{
  "hidden_size": 128,
  "norm": "layernorm",
  "tie_word_embeddings": true,
  "doc_mask": true
}
Each number is 500 + 50 x the weight over its row's rms, rounded and kept within 0 to 999. Layers, rows and columns count from 0. Numbers have three digits each. The size before them is the row's rms in percent of the matrix's.

# k: layer 8 attention key, 128x128, rms 0.0519, rows 88-108, columns 0-127
# q: layer 8 attention query, 128x128, rms 0.0564, rows 89-108, columns 0-127
# v: layer 8 attention value, 128x128, rms 0.0539, rows 64-95, columns 0-127
# o: layer 8 attention output (transposed), 128x128, rms 0.0414, rows 64-95, columns 0-127
k88 064:452462445501563503527462575478515518487445493457521497541528491597531452408499494594422510483587459458481575589511375465447371567555493552499578477548518530491537486549454431558520567490496438565518557477578468603435548494440455486481515481512367508558397488453527544526550508523434466478489563529503487517466442455456609496521516523533464406488565526534567501570539448483449526537544
q89 049:389497503490503461532544364502492592490489554498478487436458485448512501552477439375390533439516573479439558428478563514494437515468536536508434477465501437532438440498504434627502506503551430551508456501503485365522540517484532576464487432461568444470448486473534527529510522425509487520504476532599442412419496572505445632505471499465477513515489543458519494514494452455437424536419
k89 076:448551543483482538517514460507501421495448536536628591481501546502605473438508463489488446457493550497420453468470449544550393471494486499475564513512618517475531347532521390488547555608479531446516556502509448602640518614457462472507531528530500558554485493485515440578457532431464459501529552476498464450483517499528560494486459436533444472474567515469483538543571417555487467546524
q90 059:483572489575472424454544482502501575467520467489561529540434589468494400533448477548504418455492440523583501421461490622564521572426371449598526554545515525428545533554502504492535529479543525457473538432510503511522495506484473502528461503500437469477504536448535496426485526487477568475506544470404471597453526462546461509532560478431553504557494561372436435513436437513410572536397
k90 065:443453509419557553512382534482536535496559502510593536542559552534407535454492545560541503524439469531585414505422536518468477459560466535482491531479456519492449460481455501447505539593579510470549508401569439525511479488497465547437461497569609560579480461466522476553520476450491477498488472506525382541402457537366588502566466597477516567562397549507465458463462537535497450506518
q91 069:515505370471446563655502502543433513475516510385550555512575534547482591454574488381502561445434472469428497553550545488466475470489510414472480492479475463469443549522483447388521573602450438542443433455497579526531484437492535478481503470467481583605524471456521491555508516491474498540421445502519469493481436545503484507627475565494545577521541458488433434460512496453502505468472
k91 064:539453546411402507571514487550488467571500413557457474407511523535530497585568399442442575492420555462422434440470446512513485456544539416453423512418550449456494522435465500525474487551467458469582482536568375466536455455581479546495538431528546505495419557534520450510419538505572559483483517554483475438508473521486469549511444486427478469477551390490544549531476544410492555448480
q92 077:414518505562496533267466496516507583432538531510580538407437493413493417651456518520528462551546471509546541566533454557454559513461439536523497521484503594533493508406522491535481406496573502452435500540441451388455487484467539460501603474500468491516455464504445423465459493495473547500517502438400504438539541497530508491460484501423446538486469523538499504536507479531471519502514
k92 068:494441480497527511673476471526496504505571572503501488539482460511428498496499487573542505464492460514544482486482496450392501457452500487529569550569465496557531541523566410438538455452509458598463477408480555575524471562485568500538499489541509580505459494509531484495564535582415463527499509452581531567385454435503569537512657589581409504569554509593513450493545504511501489563467
q93 099:585528457529520519755469484573576394537485510527498512604508516506525513428510492449566516476447467521456514568529477450496499562486496518443497467505493537529526461499499414484513497528489463526507445484555648545559513459502549459518499512508448464491533555342536514496506460497451529541468458447462544474369453539497537455500562557508593505600481521481463504479534524451555501544486
k93 087:582517422444519502569521417361423484459460504465493508480532455608493523467573500445512488487441493496471476436455532460427512426500533389527545547606496445495486536495487476467498523478487509487547581469576474553496498456473517590526483448416577621542388523542535543511521468501465455541474498504534596491552444501520570468496515452532456514358571592483484527404445477557494427473501
q94 076:386550496511422490325546510542507495487468484557474511334451482464564455615472523544393446514501554539517497504446541563479508488528488525473552523474467569543479469531525474572518506491500545428531537490489342473462557567446470442533536497589516518610504499652505501459498460511475506473494486484479520479604445519516482479498450510530424488408424545483498474480473492525512471450528
k94 063:462525546519512471577503531563463506587493430460596576522570427409549466445449509492520422490543467470554440553523492564443476457475426417494469527538561488507484502541519535524421495524479482410429578532554530446477623513474459471445460591535486486493490588458442460456501524539508480472483375548498427384443435381441533458556442537447432543556478566466473460515473519548490557458522
q95 082:489532550521476500345594402481536484548530521446530530412505530482522566603519532554468505539466511478512506412566465594471574476482544519460521499445533461434446541486530519468499487464496588431542525518548438449445503493503504477533574432502569537548497488704500503496435510497576523479532500560567477508646507522482478573510441518517455517376498523510523529430536481496553437545501
k95 084:395467564513421417404520498506593519518498473575544493451423520415542461449419451468544455499474462473544525497537543656420470507452532471498463522490462535399480469536438595533504446461489483475516647663515522442486484443470499464460505552505555415523576549521469500410442538454535544518566498549514522430480546432483461466527497449488463510524438490427527516512528479478471556475491
v64 089:514484481519386501523608511518494515425497540512514587479478567528471504479478427585523559559509486492507597469585456542536516530489448504470487450467465507421532373476505506514573511492492429569517468435445503539561479512469505514550550400500485614451541484492597451487449591565494524558470527555441405446464508491481414511572524472410472371474487366520510526570435485545499562459502
o64 074:587501366510534483675467437475475484570581496408557426635485502557430554473470463445465540516422465463506441490461464426476559487460497532559543513522473441488542521579500562470551547475485551496515490523508500475458554489514497477530446539446474392483532477463521491451564464495495489472564491432478632555503483423511571496470520464551527520506497605455458392469508574446499472571504
v65 093:452586475491488524515499521511561558570456460521491500482445556588426472543435543426500564465463510430467625512518451544484513475591536499515482501514535439338575512533619477570521483483493556581466466465451503456475406492477577600476510304552490508518494511468506481468456481554504499487501523480475395479485369485535492485481569501484537494522444440496472481518459569546511445538490
o65 104:577478413478489480535464514506383446494528569436483511546591463468558490434483524547529429579531583577425451497455439473532468503447463509580509580531463500638464479528442527455507571488489464477528419565610430488464552520522435479515521616468521474500469470485562463516547533486441465496497501499548540495523606471522504487499379434501499467424631511514515438507474524521509545453618
v66 086:518493568485473547557420503502611509496530482579480479514425449491438424548470471502495525399486542468517465554552537496512544458482513527546537463425576548491471497542506473532473487476510478414475472510420572505514514551471536344622427576403536477477508530396541430510546447416473519499441574604527595422529543523487387431432436509458512497525543541496454531526517528448541538511575
o66 070:491490435520511464708480558571513479503487532575541487666532551485486567405491484437539529548476484486497499484480482470493483498476497516524456522521460480543549474493471559462590487538507456586519451511500647561524515479506483469445509504523435442476509519352465525461497530523465533509519419428391506522419479474527483451531500491473578485636457486505470444522524489420528506485402
v67 091:477487559514539473522474557520445548534467605496496505477531478457466583498545525537466512474431450529493511511488494499573531483501528423481577528522591531517453408559476619491432507457509529477407590465497473504473494564400473545455411532503429416469615453471496512431513511411531461537613558508542428643520537484502600438547525552443492526571538515504435441529487456485523566504604
o67 077:537535493437436507553569498516545504494544479468509552500440544585415474491484569511542486511577518489511443450456525482488495500514496458592389577446487484551514527471554491459577454517504454566503447493526605563540441521489593490555463460530552561477394559578530541588430448488431487489439523391441538496459427538477434503416470454547573497470463453508497616540525530499507369492389
v68 098:509475560522481523414527410483480509512448515483509458411516488499511519601449549427513476500456471606523527465495542465467583474499530485517571549516493421468503483464525527414416465542598617476491599470519377468482535559464477490516544511550494568553483427589445515417518524539582479532548547514471516522597468518430527549520509471481339538380457507483505509499464524486574395529459
o68 089:467532574496462496234565484455461529505509486479494540329482523506548470615513506577447477513533487528514489500465493559491485514491490511519559501466535505462464519506506485503458485448486568442509555533478395442456513497504467565525526493522541536484495505665471480509465511489549481483524530526527478515646494501471502525445509470523423524336492480503527578482461502546510468489534
v69 094:473521464416551519386568436439474523496549481509436531419498440549458486629531490546514445560517474525544354478467498474490507472532487476534569469487529472546408414420538473432414561499462510447556606522568382520485513477493497533510548523578512549504442467566449486470487454437622471495548531583558501544563534450465485551549485491507412575437518574554538506448489481559512512503493
o69 085:490485595491456496233547527464474532489469498471513479364457511485548489587487530535444506482543507550528536479478491589492521487507489522488551510531523474471497560507538554467435478440519579455472514514475399438484514522501455524530532505510538546485510502640469477514465489518567509487529503547499476505652506523482510497462540522514403495321480464498519556494468503537505406536513
v70 084:503422525536534456517508634440447482475529561539420511508606463514506578408557427493421492450544551474533466544451474542568566454442479594585512565445602527564456424500523457532487460508494509492581511527478494458545521522471451548502493636478527538549357531535442581482459481557484516485496518503489580483454433486543479554515526386526446515444482593556521431488518558494513469457508
o70 082:501594506413524529579495417527501518506473484503504484474413490521535496566538595527540518524456481521544557544532589428489468468576504350494419336468479547385448500549465528559495514527565471525396488490487516489601492489461530460422464405445541457478497461531527545507601460448542549484488524459516414465506448485480486486439500574594518550579479438543506610484484485514491468487517
v71 081:463564501512585483530466514525439570518468530554505472473548458545514540548480437493520525581454509588463528479539480459502488469506456556514585380570440438485510460439475537528516486525519552526503474439581509551576436426556539415503517390454520534503432492574498494511595530459469537569413481516460362595480516599397478390424517488479507497506447455524562503521534530486543485425385
o71 064:511531511471449543438486464511437481556505502386509551422484552527501460415516596587437478522509511436507514459454542507466520506540457513504435559478498532582431498513506491473546524384513469565458525518471447432391526577527527619570489550519568491575566435548560453474529453513447417465580559464454509549606509381491489567498538454474534464398469579519492498540420496504451487537588
v72 079:441538525451406450491477598496532526408450500469470517533494550554432451501499520613433462489553465627469510483579485460563504452479440486457439419446388404498538503540509444503503506578474455449495493501467418515508385546523563542565457457432550469482468530413562397465470473553541555510505476567509512486506437442591484555411539509483442574538483501554445533532532577474562494549523
o72 061:557493491547521496556556492552445406534511547475514464567517501499532547482457522422475547524415561345540533560456540502486482473468505501543614520547491545467486346513452612427552550422491535550499542551527636447480529441483457410502581513498476410473489443528511559513574601473422469506517498451457473481521468425504498545533536489476544440437458518544473440486413444525543498476543
v73 087:489458515444573522477494430478514470486517565428522545528497531551491497479558460480464547535573446497445519478522499437534405574459503456498453551494498505489517453522497461425490452503508538390532464534574489499402519492526418394551631513533526521469556430470447558475607583504479503540561513491472570480484488475537499567522545348497498554501570519671520528507452414454538617510449
o73 083:420464537572470516428501559496488468539481480526397483470493483452509541628512506552518528452500582420544441595466467543425551487498575476426541420553520480503523585476480458546445491586449470518468572456497484473542540440432461574464497480485433533507490596563476507521442521512562520427476500543466472502496470463439529565516498655499449553532450476483448518463529559599500326525507
v74 100:446426514487491392472499486462473500469516524477604414614555519563482576505456565466509472530550498446509526499404477503494454527560561450427444535537514588519470462528448444485482478469556489439461567493561483523490466528502381496510492662430486470516509531541507434539466466483498468570582428564507531555506538576549476489451520522440507611568562529488525557460489527372451419437441
o74 097:479502574446511518418521482595618574491520480575436652380423477455448410502509533481519485531542547532547410476496550559536478495434493462541488504421558504480390494488509547488522472580471461568477490545479513435568509445446590509459497413543546484435499493536489509515523517475498560474414564445405516522461418511467447513563488562557552453551419449545457552537563473553490520543502
v75 081:554540512634447468500496533540498544523532440494526425497484508566511551485468545551509487552466508524456538421534484561518519582534496582539470538453573487510505428529439446499459525409475541460445540547534565515542468486445533481568441476425467491488506566448473474591553411381602487571556420625450468444439603519476542561471415436488413477510528377512486561520530493473459488482472
o75 063:488501472413494482620505467589533478498493475581499532581483486446420460460508505439537532520526472496509443485480459464530472507515518468484459487514458537510506595467486612496579451545509381607520463467426597596542534528511483439464533460512473519501477529381536517459501560544412467428474499384496551503407452495496471431498538558456694505576462545534471477500568505524509499505452
v76 088:542484520506476478520448562544555504478492488574543435582493464537467487491452521545419492480509538447467549463592571568629539535506485473525428491517610532410563472529515551576411470497513564509504569476495544500517488467436542557524503466549470537540551533509487533503552551434517593636568513579526527414387544542479448457437452489466480537558456500572517519541561540365538516403540
o76 078:471568442549509492641508506615510436531513510577508548573526496436483534405500498442578470519516498500509454545463430497510472551497505481500445469513430533545493498518441473498606468530505419537483445583527641555543514526517527463484496469445470382474479487390524498500512481498419460449461468396431548533381472436528483495539492485506612483673493499510503488544537492491486523515436
v77 083:500538531462485501496477501528480529492457559536525472452582445546499516609489591451466441584495471511528505550412499485415425496456525520547553512579512458544545525493523523421501501517481493467526524513615516518422532505520561491432555492573471447547402478522480596513520473526431515539584462470536509540584555559570544524432467537484426506441473550496526617492561505480559399610326
o77 080:451501588513542488245508486456465532525480504507428553373484539453548416543531465588432492439569531546496492491489522564521481506514497510473538509445493578467425508450499477551481478452500536487482509500450379435503497518488460565525505499529584563510528505648450489503458485501532479507457497615526477485627505476439488513496499498529481477403496441506577550493498493545488537505565
v78 088:500483505528523527516503526490569431511478481489550440443532448477531533491536478380495465476513404431604485502438492573528465498451478499554553543522502506499439431504467546488479535540490566447586427460453527558529456599560443465427523605510465462480596469544460600513442582550454449399549537435426564465464533590416576511566494535492581564429504499551514503457435500486495418598529
o78 086:449532606513552485428464516451510562459474445516393494518516542481516493579467478595497478500548566566531494447518594428529543498532559417424453521504517473481512585445509388454509456517422487494424542484473479477536466432546582547492416512500554492522458502507461534527506437460611531562403467577584415508505425555511468490459516464474449571622555500480530576557578517470514528402495
v79 098:453435531489518408525490572457440509471575587552448408475517489552553560464502541540483472519534563656516492541588495503503503392446548538538617428520435494525485418496448451444529510535515498508465486482546449484539512500589447460502568634436525558480436448492444505471423479480489532542379474518553429609490538485476476446487487530438523514487510598486509490449504504478521571574558
o79 103:587506573500524523466482413526586490555520457465492496494396505492444462587569470460489546551432478363552567452486653436509581544534440478521432501436534492461509543509592573518472479493461497520486529546473531467428475459488538566515409450487455421497503467544566521490635508505502503442599515496460545476550491479459489608495568428489532511447453547514508527547475529511480417483394
v80 091:586483546521534482516495496483425605459546523474404581441478577523518415562494417532504426496536436500495427466437535497459471475499504423552449477446437523510498489450584457460546552639476515568489458440495464526526436525522507497433444452530502537558484450596497481470510457503522515454560439504491573582582506545463489495516555494514511460576452516553568454400479473623526470600379
o80 074:530444494448485518333512475438482497526462498429532443436474472519516480576498508580441529497483503515497543489523534470507519434577518537425631499519515442484502535514544486491452521396467589451515568484505391419459543489470468519536505524522522563512515527633506492510494555505557477503496548575583450517636517476507544530467534536466426496300553527502532558497431506494501464463566
v81 088:512532524418476410499482437573581518484542495506529507569487502534467595480457514548429567510516469437548572497524462540397511441534510497429480561477520473429494410564468523534474483451506540567466532541445483480483496511455460419532503646534544521370550490479556543474551472474467417542519577511557439422480456502607577492470449490509478345524475581412484516515531593529503511454515
o81 098:588487449506448515613517599501475480496554528513537614471496533555472477496512507439492493496450473546458418510462583463595525469521519486622391557426438470503440444508406540471550499539499473529552525523533527574508520484497558546514428421452552481527450442511485522502438445531402556577472441463392646501455439507482423482462487430528550555470488421500529582491499486429513488549498
v82 087:519515477413555606429612512514521500465491540389427507480436588492527401468488446528535492496502521523460538490500581444532548429531484480470401431529436500517558562513581514406500554516497407427470465473462496439590470509527607504432435462527491503475494468520481576522461492439446624511517546491534575611511448436539521470553525580539510396496414479500522421473465491502516499515467
o82 086:551507491519446481528522469395456474516470522421564480522530492599553569545487507536483511498475458497468515508479372537463439470523498501472643498554555466512502442548540512521408514459439629472493513456494441464445527459469408549566527515511485545535488512604504459512467528546579447495491505595540390483564539494483552527468517497498375507340558525504497525500392518576527424473545
v83 077:502437523463514517551453427527491457547421430533444525517490482414410457533480419575537515546492504514464533491488476485507436538559430478494406536491409506433438526526496540601525443429407468543507462538497480458534405507532583528521482487569553515316512538456582452478501509509465545456486534457467454369473469603568447520503452484467506596514560469496486424530486473541527540493603
o83 070:459552408549480461722442579512522466477526514484566473662547547506560572372490493435524497461473520458448460510492525450493475484437510506526518518510481529543554457494463482494544540538531481516540461483486628590490524530473488445517485537460472456559537479347479533490516481505471497541525479455492549538373489479506486435544462467514563452588466528453489469494535538442523582479468
v84 094:535523475452530483541514434503559506528441416501522440498510501482502492589514567481477503508487425507555588495507404444536531456527494418562575483532458541514532595547492612523472486453509509513409479510512505581445399535597500488545477428530525548509421534550458405527527613568485492469604478497510490529442494472487475404384451567464468658518482504491391558491453520515496446538458
o84 094:439497622512473477473496563493495471528513618489487537454545575464549525429496508503495448519514566472485488513426629508484465454463472515477464561478493491582399320435473429432571531514417548541590507518467491501492476466484515564503492639532555436502501430518493542565443467464407431500482536435513573565504528454509544586541501455445560407486522532503527445495506514470533551448488
v85 091:485475466530409516508506545539540544482559527511543409507492432389563514494517605483439514542506485551502526472513590559519425535472465513439549483533631560468440527492431491514512540434461531470580528438463528484375517473514401569454525547591526470453544524453466530493533542548608416527471514451442501392494486596410509553487399586487464507477457520448521560538521465417541518540508
o85 086:374536545506590470385479499572506483509484398660446552473536531442474524536518398448534500472487528458542516530583481506529541594497517519512379467481462549496573527465489465522550413572539438527473490585534530538547486491541584463458488477476455465481500508464490511479482430467424553483472447469507525498455509508514470464531517431501559531665528455490462492551625480473510569502417
v86 086:487563487491558541532517459526440540572484496510496459448467412564496468525509468501487534407458482411461574506565468544406460467518443481629561537558583549510587463524471483476495531552459451522476529552474523420474564497468475429501457531650472489513533484480509597499399426433490444493443519422499535521509501520496588541520476509505531438432462521439518433521513515649438571614536
o86 079:643449466491501511548506556358459462490475530432484442522484529569547506458554478541522516506491505597452493493527550406584524484488522524480507565499434412480471625450510562538526414515471546483550468415513426581490479581500494517562464484443503579507473597488488457517535463568483506469513488530609425429554557556510488505454511419469450520405561455473573542463478512418540476411480
v87 092:468502446469480460534464596507521454503458553556510471583498465439502504409533474504447552481517504380480548473571529431496541545567536494478400471484549550492480499590486505527559432512483465538499422507509612510528533451456571528460491556475523458513584508404479531597424514516444499523486501510458624495356428480516522552505452464569594460621461438470515466585488485389475530466515
o87 086:480550458527545494731458482546541463508491473547495508655524474501489545404512483438560502512456511525492492525509460464551471530471496498505441472510462518540547430503466464525535507570493405546490447542499608564531492468514544438468485465451452456501490502351551519489529522505460529497471486439460475465336514498530470462524484536460582509669508518507452444528549463482491525491459
v88 102:484559457508567447564524514420529483442508508439479585477504552568464529508464519588529543442502466476513505562395490520521636477466480516552580463592386437592512348534446537495479546479496508565453530534471528513572574453423458433560522489467431555458547473458533479460560555540476460526501488458520455535495549476489518516543550533545518426395593430474478444463413458564496512477441
o88 085:689426470443476518623542425447512484508552501361464451515472475649458513493529532468505489525463435529416466435476555426450475393509482442535494559433528469471460549481519532439549513499465537561529570348491416524506458518520542541523443507554601499502466469547532505550457482498518467500528560510563537535570464507505510503486508521501520489400496562526520527478495546496522430472552
v89 075:482453546587515532483495522514490489471446491523408544450496566452572532470545493463493464605465446572552525435474553499475517486502536398485535542480473501515477559523578492436436460512504525455545519518615472479553421527586446484474547430558467525507420447461432602518499559623467465525511558421459531504460437591483444535509449635441512466460566473557541499465411539458541588458413
o89 067:323568586533497496316462448432501476520517485537416440505515446460525436632567467526533480482488573486475546602515498525527481567535483560484438456563500577560497424456483429522505538520469535513497519495441423471433576455490533542505485572456509478516567519610475513479493510459550484474487507586520495549499576431439561501485472429497439488582459519454512489523551448533473484536469
v90 092:525550471483584467450578422446506491502432605474418503423471520540489519550556485442569524493526477573498551489479472476424528412517537455466547470525487420534490456496511496461520525521573582509562456471520402499498526506426515507563477462573534572527387393560470512562535495574547420487546557500467468555596459507444548523529614472526456530411523497610467528432414513515565545520412
o90 090:491471553472460528333535487427450511504533490394496507390500507519544484598514545600425493502497517475488491510511543496447502450544505501512541517476548496466466526506514497478431554479488550445496590508481362449437489501510457574502544509500545568489513536679496477486472531481572481486511525550567470478658500519500512563466476506525425507339539486498499530462444523539498405477566
v91 103:495481476599520448551532479444472524464527564423494425531503473477498532526503485562491468499494457604463439554508485530492566487537467519469517482575478511583469368487438423479504450474613558498514574406450479493531586481411470514529447595518529527563480439488484527486615441451470460543456444518468386508537542468363510534539620478558502534486480565525505420481516449556507392464497
o91 093:586490477374488559519545480520527500518513474427460568402453478635461493544540566512504543572439479447479504419521541401497503417577525422511454495455533393443466622540545579431534522529419478512465507463499416465494453509530491502508494423519532577448492509596588487547471504509518469483548565427551489517568449534553472546493505535455512501401507452536469577473430566525494421478480
v92 086:490457481552427468486529516465522491494511537506392514496488474482412479473509599599513569388541516499473530581601489478435575442585475469483472478511533421456480433557437498440471536438510436486514522540399486504532494536433444528564386601535492529456438575457552483561444451558472535469401467480526466423490525460542500566527433505611531482539469506538606484399524555487512502524554
o92 072:599490452458453505648546549449455458475525460410592522571432540613554527546537469440534535662386470515464506405507552426558490428460489504554515498472435488448580500554510563469559513535436559566492520478491509521517469444524500462531538415449471461480526487488507500475506560532525494536560495489468538498476431527500470506512551525421545526438540402508412483527403535543536443443470
v93 085:566505517471448469486405454456436497487470482466521461439500526452561369539481523474539471549523572564540597484534453483487500486507439480477536501616533484423598564470548499499573482471480428505474545426554552559430431559550505504440523426486504568520469513488491438499430473459414429526402539569464434518461451507514537488442414505569436619490463479498452579491433494500443361490493
o93 084:428451554536590497403497517477528461559500541609457518478475483439495487434542427507438442479530442497473503507518517538527542446469539605469528573451490507574442515506508470551483470514470587454518469564516399439455529459586418482470520639538507456512450472473487493524527527551499436443527467468570515476513647529449499576551521486387537424459536536515520380496527456516505632507454
v94 080:515449543500496480500552455539585520484513439506514441487490515418563492442465537526456491567515515503469493579437453489529398535439482561502399532508637483472449605462508467542585536487391493427481467485534551460433524469524477616484518506498534528444452514467499487473454548445519460430457495542418500383430505576618431527384383540499547564475470520466513504516583539513477486441537
o94 070:413570452526554466580429558559485456491482502635493503632551471409480494437476423416499514439534523475538501477546511497508540564497497501502483484482445563502551468510497504586499482562543417531504446550495558565540507538488489455472480506460424430520555519367506533482543435487453547551509441475502500478381546477458483464540503492479541484678509489498491482557546526418478647520474
v95 083:461578509432433526541523481541480553594503523502501458488513501485461516471425532516481522403499523532465528502522489524501568534535494474452457448416530491468452488518570513477506460446508572589473473536429538477448407474448453562402505598565588429568512540480532431442461535475479595637570422461468465592459546529603501451444446577505458576441437528456473548489512475450460392429496
o95 079:536552510442533476557494511572521485446516549557559692494544491433518536404465537422528439510520513435515467525477477567535398473462500474536440492461459535507448434483439525547494533547588411498453496575594532485564489579515563565506505402463553476502478414527557493542523485425435484452421540440442534404470471479457431515559470450583520459575510420557530499533527536514494535516557
q96 100:505545531483554513438470513537545582506495417490486589449491494451592509535480525455449475512518394456651567500558506544492504468476517496515579450445447430450449449473492546475477486526552520507542455541537537522557450445532523499556452440493483444518483476453535459488477577435514572495502465416512579464511463559435537405514440525579639440548467377581466476505518489470359534522428
k96 104:471532484489555520507513472490447496492480465437508525515527534479470515493416496447459471452533517548499473526393534491590394558463509498537531570520506382466426493419516484472517516557505512495547460520598494517557416487433543507563617425443483520467522561459515441468538410491419445544569393470557506566499533611412529527531510543623500497511423473601436475511458429516481460439390
q97 092:484511519512433461474510462509543475559494494453400495424575581466571488506545470550463562413519487489591414622635514621545524479477501519494589454530448501445493489446424545484490546495518482430503523508496470453511531429498424535454451465432494536585468476584498439540473572560547510456499350475555590444556500514430475531489521469610566527470504458483496488546532508475448559544460
k97 099:578556513520498494494486473502558524482499463538427444463545541521480510416500496508535457429563527513526421490458520416507440515437497499603592399479431493444469527547542485563550405530507472481601502446530421402437486486397453573487509510455485465522508588463534563418488447503431567412516373509547563535544373549539559542510550486534592496459498437497521545530519463565560507497446
q98 106:634461405500489474513484510496521467611550478399451449568534485582529526526511433480508544538393527430503533546568479482472567452552499507479516457473489430555475399462552500483481540495351459483517502492481419575525556445524401531481436491483520543556523528527500481531467489470485483475425575546491629493593388550438466545554444481548548499399525511476483542467486529476493422478443
k98 103:521530484559627467485436529535491642463417471578505417461512539473494545556524474503527475464480615528544564447473489465583526535478536491513427488492525519487507505533454520523550375476424493494477538513448492554547620510474473553398476415526483405584573613474483495493530522435428497545473446623507473435487443484553489559529559474556509487447589496506519573509539539494460521438469
q99 093:605520512418510483714488504525522533557524507441533470618512522481442509453593490462520556471411531416467507491533522526496445487529578431424401565480468523522530610424498534435524556440369509543548501454500487491470459546520478461500455490451473468454472392499572525618450522494481495484465466532479522421547503516454460490471456435517507492508504534507510466454438458442489470531423
k99 107:582567583486471468453515490553502559500478489509550416404430526469469513494527457503458576441458539519470503485513450527482496498478550412434478382529486578523496520557439588508472363436440547488421541457536561573512531480535403478519348458520523444565581573500569547550550498529509497505564467613496484471473410466530543484520505423585513498504497521543491461468501527508519623459498
q100 084:462475429515402545630380509507438558573543545490485545514492525480455491424485512514549641432437535568474496454570508469523611525537512435549458383546450497551550439595487432491550583551467505465555485485414458528449516464476496482487500527441491552397467506513523489539424512571496409489469446583535513508535474434531472479425532535424468491466551544496551507485564544502547529568505
k100 094:451516567467461450508385522508485495488495487496483534507485452404458577477432455516520608491464517518461513531547524483408490506503585485479540464497426430547526444522530537548513461473467522443525501504482447583462634478527390539517480477507495471520516527449451420536431530514455484580461519539577588521453412454527386602489586420475478487485443510453502556479482438412445634544591
q101 096:517445523447532516424463363576551560559558468499377545446492407495522596533408499520453590529499514432596494463493517537450522513497481515558506434420510480482458472517429486502536463529495445464565460557424551482470500542423510584540504462472567544480500570505497584489449600515480502520495548486502532555474445458530569448461550432643566438444453474418475537449496562522484559456487
k101 110:500535434456564504512476416558409577531468526586505494473515495555576451489356466470524419569471462469504537494464512370498502407510502626572538531544492457453503522506500473487497467631482506579539450523446465475530461480489479563471591395459532495515490516484550574495459554525451441486464443495401469598484583602456483474536580540467510466476464407487476572512500520469524522451504
q102 100:584454606480438514440482460497576530463436373553496479433430477531475452533469464582410528552542522551636536552478469517449484446551415512515488465513470500399494491477460632452470450490534606458429583486482449543538498529565493539523455489529517497492515555512494509387619541417569582559565409443512562477533451493539500462521534477538533493552562521490455508524488492522462505492504
k102 106:581489524495484460487533526469533496547493487442469611484450512531529545452437473455432430488500486544510494553386501428466519443511496486518521517528435516453552576488574412483332522511470540522481569512467488446625411529416611595509569561501503512487469579456517416484434516459498536515526514423507480516542470568551519565564453551478544489523454541485474526521469537483474359456396
q103 091:501433572450492503484475485516500543455520543557592579491553392464490594548517546364491527480474447443383570494626414571528425422460544518504482494527475466496482475472400478565454511505555477546510533450566461465388510448506546524463439560571523480481458400474537494390514506488457511537589532463439507527570458515509514449482487476490548562446588491511531497509404411516470497504487
k103 092:570514419498516517490553596492511447423489571473544562512561388497540478472460505487474532470489468485583470509551559532453484488479461466679480498544603576536467522443522476525565471458538622364472467451425502381519521478465451516488526499565506478465452483464534475494543422489504510511450457474531593529519492594546517607443450478505486419464516482450483455506440453521529514444397
q104 098:481445459467479548508520528548399494462466462533525498507441546491533477522454539517430379514483538491531521429382449542505540499517547499478464526427456522535518575555515495424464507513519485549472528592467489463519486493540515545560505484598586440410578538485512602463460570519510518565501576444468345490438525437583542391392494624448466468525514530456572534542458513549550503472555
k104 105:446454470458411495506504512594466421544525514448495517550537442516517452468467476512510476585374433483426468590484433588478525519537471589481522499463486441521574492533548514425443523592506604539532503522486467522561465501470467447543494559518556468430506351492451633526493562489558448531527590446488361523493473513511525514448450468405431464495506501492482394501515521530481498516574
q105 096:499524408495564562577522522505424485463531466539457485485535597487515443414567477506519507433472530516458472462480526466458518531567563495558453540576428475494588555484504448431535493476417457525578403482477507565584455476586441469505518547500440541591529441436456559547436530565542405529484471532530482502503484418477480450538457580449549554540453620418562412436502498510552479515611
k105 105:536545525479428492557520498551523411439487434534444463528460536482489560466511513503500616478398545479383462530577527466491461492448607504438491470510479467466466447529465515491615591475478520556515493502621527603436490445578463461454410517546461539515520487540450559566493480593582525495472475500530458523543433431469486399496474467481505523550413514414593522418540483466523505503612
q106 088:580469581537402459471521453560526494474520495462511501400437439544485528541461485524443601567472474521579417491539542590388518445445512439443458479478506474456503486462522613547493552440413596515452599545467446445515474383515432536444480438409576558485500487565548526469466610430447480519496525544454556484554457491545464493440519465544555554463540523429469466527459535524513510503475
k106 098:562537421516567551482476553485487538453532517520517501454609527502481457492462486440456471417477560486512423491414530467520559493549447522609576468543489484445543606506434564573459491507429535526521536458406476515634558484420568529477483497543471399545598567586554552497480473471465517472482427564445526559472433542639492504449494469512553492422491518509435571511446522553443495475536
q107 096:450413492481481486529463563541511478567525470473496491531429568497407539501511504519524532487486581574447530538403503396517411555432458441603509476511486487531513480555479451537589462590438458522483567519417479515463574520447418554466546561486561484514525543530528527531420555534375401500405513487542502534425561459506459493429557507441483502450478515401490524443454441558556597419510
k107 098:457471499437526513389465532557460477517511523558490509494481472519483506480572489594546535499412401495460499499575437436529560544484382527561526456455438474504431453533431495503531515527552484541518497523461501492493646526598426530553499436485543476415527485470509468514413563626481499514451478503427456512482494495498461555497613465401466434460571544465465512461490631516456582581560
q108 077:493421466522478528438595444446469529575428468558449435376455576598534449559551527546451530529567578528454411486474486514438525519493507544534538447538500530587544530510530509467505473468537486524447470460467505601553521453555510457480473475442498494552580537505376454382536485501477498547510522439550503609439408516462573482435484556484479411547518582422490480412564491523495493548537
k108 095:534549556484465519571413476546511584558501459499421525437463480568535507521478597466599417510451600494519448566458513442604528497562518526568399558522531535427511555444502468465528550529544470539564474543597548439462400409494636460441599580506530512503479548484464542521488510497550450520534561479428556423520499493454449577543504464486538457511572519487482477538490529524457418534526